config.toml
max_grad_norm = 2.0
decay_shape = "pow"
batch_tokens = 131072
max_seq_len = 128
Each number is 128 + 32 x the weight over its row's rms, rounded and kept within 0 to 255. Layers, rows and columns count from 0. Numbers have three digits each. The size before them is the row's rms in percent of the matrix's.

# layer 9 MLP up, 320x128, rms 0.141, rows 94-127, columns 0-63
101:137117095119118159152136138199143138116123180126095115115118123154087055073162161121191143121091150203114121130183096161140101087143143111150174069136124090118129104110115152133145086113185126
093:131134089125135128148074162105133095089118160155090074119169133116165133149138136098119112110131099051177120088110138136176108137073190146110127141124093106155133154129053088096106097158117133
099:118092084097108103105118140105144194155163102145117116100105141125120206092139157099173080139129177131147099145121076194168169185128119107152105087120182074152159154134114174111151132121095132
101:132122132166080116109161136160145140118072148086132132115134110138158110201072096172065141125142131062105137058130140160095171133172141125167107153143132151130172079127133137136107155077152124
094:138108133153138136169088151175113148136173177114115089190114135073118055136153134120115076118183138078121153138122146173128167144120118166161141157156130134160180111128186064132064128109127156
114:136094170118064099148228060144129088114166102151167147125155163131125056142115134167133112103050110115067176137092152108180110087101109114094101121132127131114161113160143118084146111102153169
092:169151067167139124124109131171097126080104066112076072135171165139154127103145186116098165090084108094162135127102128124122117117147071076134198133157122170148156147163127049095087052122117141
094:083170156090173149150136123121166093065171141132117082016156142146156060180105144108091107114171135168129147122150104132168117110159185169130177092162106136122103096078144143139216128165132116
099:107176139112111084082155138137180133099098180114143177101179201127207145173119080114169109161152095112140158135147151135106100112192188142170113129100122071148117100103119099177165124113120089
103:132129103122070090140084144146109108120145159127199133112117096172151072117104072122137170123194102102066056098100102121121101153139151134156087121101111155095114099083089112145167113174079169
103:092058145117124147154135097090133123158086119136078107117117095131136143123054067098091093085137137099124083174160136161118091080088126110096107131106140174100118180124164068072085128137159086
098:124155190143168061103125134092101112210102110148161113122148118163114113146103130133136138163086089175153160195113129123096160129145140122076086119135131143062133085115177162099114147116145129
096:135163164092164153134115172100119125119093174142109102131136114077077072119131159162119111130138128169159094112157068078120145177116146122081073171208074112147130135084116110159144068108118102
090:111112165121152144155190139127095142163175151119110114202072094096134155180084143154126138149095094182057169139122166087101107177102088102114125136087082089098140131104171126173081162091157178
094:135105112107154117169127181134140128182135093143130146109148122119127164100102114069147041115140122112123069125104064126135179109086081218155137133102162148123075097170090103096127126121124095
117:103129144085147128163160138178089132135093167128133123104150191124131154138153144131110107121133112168097106117170110180174138198072125109152146175143112136140127149169235055116114190159168212
091:141128157102103134088140128100097115151146066173168133136173096156105101140141125072141118107065126143148059132128149110171106147122192111132112138154064117088193132127128134135097147119085152
120:096051146116170117087118105097115113136108135109084094154074139173151147025177112136092129099110156134122144096136070174138148140154180081153104156147114160152073159138112141166141089137136089
092:084143128187169093121112049083103106103102076159120161143100171109157165167064083161146154146163108140125136122123105184150116144172136091073172184145169146078146133115125053110093124122129171
100:120110053129120081101097131179110084178157155154142140160111111181132152151109159120159143134092137162162178122198064062183137146172159131090143159122134143078154090137143135221145139091094128
100:096083101116052133118131181142131115112129113117223153110172161093156104184118166155109102164184082136104118129122134164168129080128130124194098162142145150124178186163106119106082136142162114
107:102129144126159195160087151155165062126086130134191149134199132088102168165122189113116164165148094131092116151092146119085130150147067097141135193094084093147129137132170130107137111124120161
101:138133171107116138099127127152115131076096088098152131161114110120152167118123106148140147093101089100109104133091171190109109136183092145113102167085162150139177158121075143093135118124116117
104:066147157164144088142192130140113159121081125158187132121194149167119143115099098134109149083099145121083140107086073216097098145090092083121122120130104097047176127124096146113165121143127072
100:187162113130155145100192157134146148084218119132085107096133156140133093107159115100126095110104081118096167133135147148126136123152151113145115048136133128117109122138136161041117141135181072
096:085102093170140099127139101088131180131146084139219110134168111082115165117107116159153083159122161055159080139137146073129145117133143164191088127085127105093088091089132211122134118131152153
091:127126176095111044125136082137228138127133165122163146110097106146114172201094115090191153111129154153107066119110135107102099132102162151104145075183109175159134096117118171112122167096080129
106:085184113102075131128123119149108194159133157154136161145110131093080119128120128111155112129085135174143139061074132096162121138174163105166176112156117112090127131184162151155219125066101163
099:113131105089110110147130145117156128141093111118147102177181188102169091127163132070111139197181135110089104136162116199102190135147116194079137173130108128170122141140089158106147152193132185
102:136180124090132096143082110149142175111133118166158169084147130148122197183169147053159104123103120118121189178145139138104113161089100132122146124089105127208120204202130132145110148148106142
109:103161132168162119094207086162121165102186134102135147123128132124110136167112129147138093109152101154134140105107108173113126041155118111124188058130069147141103126124154156087202154131167120
097:087162082076124176100142101061122155157123080118146063175100181150110156106064170144060163125106159119149168101136184111133147150082113120103139176152124089085099138119094138160134108076094116
095:134156105084097082138201109137095131122154129091118134101179130149087132096062145138096134100133097190096150120120126144119091102091112098074143182099107131117183117128095086121164073223066185
108:148162076197155131139130126130132119148118103130133110183196081154111068108123044129130092171166118130083150102114116087115179108160149140131104106088166140116093105107121148092099104165128108
# layer 9 MLP down (transposed), 320x128, rms 0.12, rows 94-126, columns 0-63
107:139185090150148142114118107124098185151192158131148161180156122168111149148109094100179143102122134092156148107076125125114122103128048138119121135094170088108163146147115160088129148167093049
096:066111164101155150118135113104129151118124152170113113178062170095199104146087151095153132088143164091094156099143161186128172105198078088086109158097078142127123083121087154050088129146099171
092:096086137113142127110060132144155131090114074146148134150121109127115125171134094147037143091126103108099157051159162187067076186106150119142143102069167126099133091071134145134118134140157115
098:106104166159134068083101070165130141132148154111076186099090107198153124127077187114142132090116124135144058161117100153072141137174143082173167157070124139095115155133171063127095114112085087
098:152106126119102118124125142104156099075107123123116095107147116160122199142129135172173179144120111125134125127153158091156083157155106099135110075111134166124059122108136173122131138151173068
106:075132125170157132109171113156128154113159075127095099096191038117205102103128110111168176166138087138175133165149105143172126162126086152131123090098194146142164076159180143077132110079130118
095:151139096065125131166092103109161154109042192153065168080137113157109096141146138151182124128160153168167131129104110159130109076152129078145131108125186112127148163163065123084137109145118083
102:011059155124103161153125105180135136074156103098171124086111159088100127114107150119084187118110116160133165140087148181131129094149150155139123166159078161122102087119121141160101150114115199
099:067139076153170154165159169123081156106102113145103165207115101123128161140087077052154176121114124146132097183095095172116163163130158129138160116125120109165105187188129063145138156105176101
101:168103086177057135137101113148118155080149129117146139196144143115124109129125115158146088156221120132085155129106100120111097140074179185090112108109112146097147179091133130176135174154054169
099:096090160136144128124114105150062064141155127160125114195122077113130137109085065122171069118155174129131094162109056194177125103133042146154159118107171115125104122121112161120121137129086108
103:143152119107150072162066057087123133087085105111094114131132148121109082081154142149105135091137196128149107121162073181146135108115130081143137169126148182116094160083156113106197151144104189
096:113112096175159168069155140121143130146146108155110127129156116145113084159081134154125130096097135123170125127135167063041112121137113138119124122137175147065094145036089092150164121102127141
094:114156119182160150129105158054143109139062159175143135156175182153135101121167122092137094136109092139216130084088152111127122064094172147113087149177125104152087114126118134092173138154148088
099:144114165159131110128156170138146146119131141076128169098099170122141118132121103087132132084179109059172086076163142067169126107153136103134111084091115099112172073118155131084131089118082127
112:096118158115148166089130150121120116174189158086149128141128066132155106121146145127146137189118095148126111080157108139154231120077104077143115077143117218135164091173181077147188190088089126
089:098107066131092202130084122124090109154125151121175144139128115131182131085155153109168126059020145110136149117117130145118141146128121140109126135178089106086151154086157137148112158148112168
106:099087148102149134074143139131056145143177102077134117154117197130131160068134056154094192067069142090081128132123179146148113116087109109102126103103088141092142128145126075132104113134161113
104:143090150111151156110212139083084119113088141103156117086058114146183147155163090140169128149141046148140103116160097084183095148149135131151128164084090071138131128086135161128149131170132155
101:113082073154124102071128152126167145123152126175119181137166159139100105173115092107116133106136127107127153142143122149092185144150155161114134170105115128121161105120110112136119134134061090
104:116111101093151134122131155153097070143121118147178149116154148087078047138131188193116155121092120140122127038139115097191139154160131144110151173170085097139144117126138090094145056175163086
102:058103133076167160155081178117150109155167147127157110155152122048119149163153116113154139164145109154106161192147142141130160136152105120104094159131121091070182131126103107125163134143127106
093:155156122153123135134101106119156111098122146174072167134096084134094133147107095109148139161117147153131178139125110125107120181151120117123084117058115111096140105097113198076135144172118141
086:123145048174107136092113114119074141147168155127109158114107186112149119160186104119126104118132085104074134132131134080166185140056109127072135165074177162111142138158095070155115143107124121
097:112164144133165175090153192082106135178132106154095137104155098191088099078114114140156106100121079135115180061171116146129092110167149123161162109090128108136150083169096073066116147142178142
089:158155137094077183095133142078109121133179109154126095125122160078134190149150167092151100184151177112118110106133148082168153128125123204129103125095096094160092170082126122172196048096097184
089:140099128172082106175139083090120157144081100122156176074102176132107148044096098154148132095167139117113115163152114107143085125106110193069190104174139094088126108099144143094101153081071021
104:114182087119165156144122176121166117114111133164147177129100137141086119147146105166166111128114078169168140099119119148120066090161087166098169126134087116103056132101165134174190079117173058
101:108110102161155143118143127116160083083152132131136139134148145060139143137131099135122128165166123082129142085109124139113122103157161122131145123096123162162165153185074053121137140159147082
102:044116092109098210160089104177067140152128152152168146137139154174077113151190124131135184096135193094148140147086106080122134150124131135112179162164161086170128140171176106135091110138122111
110:149139152192150127160172117143083142114129217112141104133100083157083122110159151103162131169124094136153136113135145207110102128100181107138158140123107139173131124122097098189147114083152147
100:118118108135136145102117066160107185102168119123106153138174108145079087109138163088168114119134166091147125125097144095134103060120091139163146111045101109101154134143144101148088177174090144
100:167154190156114176164109140116170151162185146208103142125116185174153159145052153134140145117158099101156086104142111163117085111187130136104114106142126127148120135116136151170106192116139101
# layer 9 MLP gate, 320x128, rms 0.14, rows 95-127, columns 0-63
095:170148113128122146157117126129139126151176148125180075141114148181149132180140173137135189087134121151106100118161132129095114157210082153080173093138135126130108163125100056197116122108104151
098:103128117069155041159130095070171140144104114109098139189127138122131141112108140109159127096097142126122151126167164110145078171091115094115098158141188122150167075103101123157059093145104097
099:085154147155104137138126137124071161180187164100124175147139133124076172170147110102140129032085074154145136127093128157122091106138200111092128136085089091105065136160105173161095132085117165
087:116193075127132135130175098149131132157125103141131080110114179132170106131119182107134185089164134129183114086081175161111135116141118160142150097165129041137128173155097141104125120146104151
104:086171038175150148122074185108141143149074191135101133095125078155130137164109080155181074122140158104097135094125185105109117174193147127101152095137161107142146094060133164067146128106166110
099:176161124124165121096110182040119124153078121091104138171124067159139144189174157129129154073151143133120136065089097143090079096129094151084125182186096097142153179136115135129122083152154122
100:126118111082132139089140104127140153105084121055147101078161174161105118152141078076154076117138096138179076118166120123079078181094123157105023180173102145109183103122078146086087112141131067
100:093130159154139198138135117084055159146210153096114160117166125145153118105161132124164103098186091157155168181144167138119111064103134154084064121122086114121157202164119128113129091097139102
101:164088121154076131133134157104147193101080165134085152178079127179163102102124145119128119163152082120139130166127140112163067103152066124102127075165114095134123164121179108117137104116122161
102:140152123082119169163188112099117166156134106091111202103164136202173097137122153186111067187147075087146086108152136139169130146135098172119100109139132163119117135136130146140179085102121080
102:039172170077154140132126094140080102178128144141157188155170117178111186149145115208132145151157097089101166112165150119111086132140106139118164142173172168135130142111089141114100141145130095
095:097086118064073174089161061087059136144125108148138081141132132196140129133151153150126101055141168169166074082112176171150117143102162086101093140151152115152093169162103103075138118106125128
091:166143135155101125174141108111130135166112090116083131103134105136100106085111151146141153174188066113066130087110104129119106145196108158135107133144100110193152055083168119107091121079121105
095:152139138091123089140130107115135077130097083147119096096107173122118103090115101148103147115147135117097154065114152179128166077172183114139108180151106103133075208109119086104120170146105102
111:128111163165131125089124155123139012186080144073134120150082097153121169154084150151131150115143128112130111126153113179156111120137094189099157122132151101124165114133108093110161102089162122
094:153174101109096123131134168168079135181123133146145101143137116143152149142176103187063161153092059135113168135118119131180134134135115138139110143177164070057153113163089101111144093102140126
102:164145150109088088128123121131169147139148119155163152092100142147147167137175169152211142135209139090148126109125141210144139139157127103132144132155085108152120134157196114108137131116159108
098:162114201091176119183094078108086118128137150130077156131133138117178154112128148131130166152156118176125191162084129163116127153062145157078147151120171180074081088123154106103130158133143135
096:158171146115099132158185160136115136154161159171124141078126121178162075158134197154116184106151107147106075108093140164113069129106148164131092065132187151128186152152124093102112130118165142
102:130169123171184109101187112153098084119169137133105137149125088137110131116109094153116187141115111167143097124123214119106035127171113172140135123122116150113156131109169142090194063110131169
097:089158138135114133079095110135170143134166136072133133106106151155100044128136151147212109147145147127168130137161193117126102122148144130165073059173106115164091095187180097127123102112076117
101:133122121090159104138152118183124081175067116017173070104105105109113146091089115028129185081134141077129135095119082152083126120161112089151148104134074132171102125128135129135169095149132083
096:074139147088105154082124085138108096178114110168094081172156124156128129115130145156121109149122120119142129123130169118146120104059151122103129197137120102105173156148210162076084131097131155
100:206115094121110163114146115169106173167163085133125155139167101157180160112130090152129195144131110097118137152159135099199098072109159096085080117127136116135150122175075161144097081119147059
088:142072168071118154147094144084138098108098133162123130111150141120159125108195140177137166098167104047096144085130181224154128131103153175074132200160097110127107192147156118083154140182208199
086:126161136157126132147111147128073132117203134136146146099062102148113146108066131127063129165096106123102122097148191150153169083078151151144137145101149103099158140126113087094078128143099115
108:155156090137106152113107129209131085173166112132190056109149160131128110083110127125159128100112141168144124116137105111202144127081147116121070092156084113122157104214140091092113117111106132
103:159142140097090151087070108094110169118122122167140089131066115182124109156104096146134170120174144141140126138106131120139147170083159190094120112123141087143152137079167174192133152056043142
100:097119133187113171127149098133105153163093112111155158139080191123149100050122135127178151177111155181055110147131168176147124104104146126097127155116098150157076163100118140065151126063148113
105:102176115110112086139137100170092042149111155084100099102105128105107104083127111129090176186107122111113119087123095121142105153093109151103158144128162087222070140127101124108110141156158152
092:076111075121129108152159106160114143184129105154135153152096153138100082134114115126152172138175133136077135136175111192112146085128151103146149135107093130123111185157147104080149127065177120
100:111125114189091132129095117097099159140151110175153150042140169120082201170137172112149119195162057111103152098162112170109139095116137101146125141177064141168202138122114100154065096145117156
100:172195091142117137111109085145130099099092124168066128102128179113147096148149174163124178124091108094130073128167109098143125126165199161180188137121135120135092148137111140101168115154162158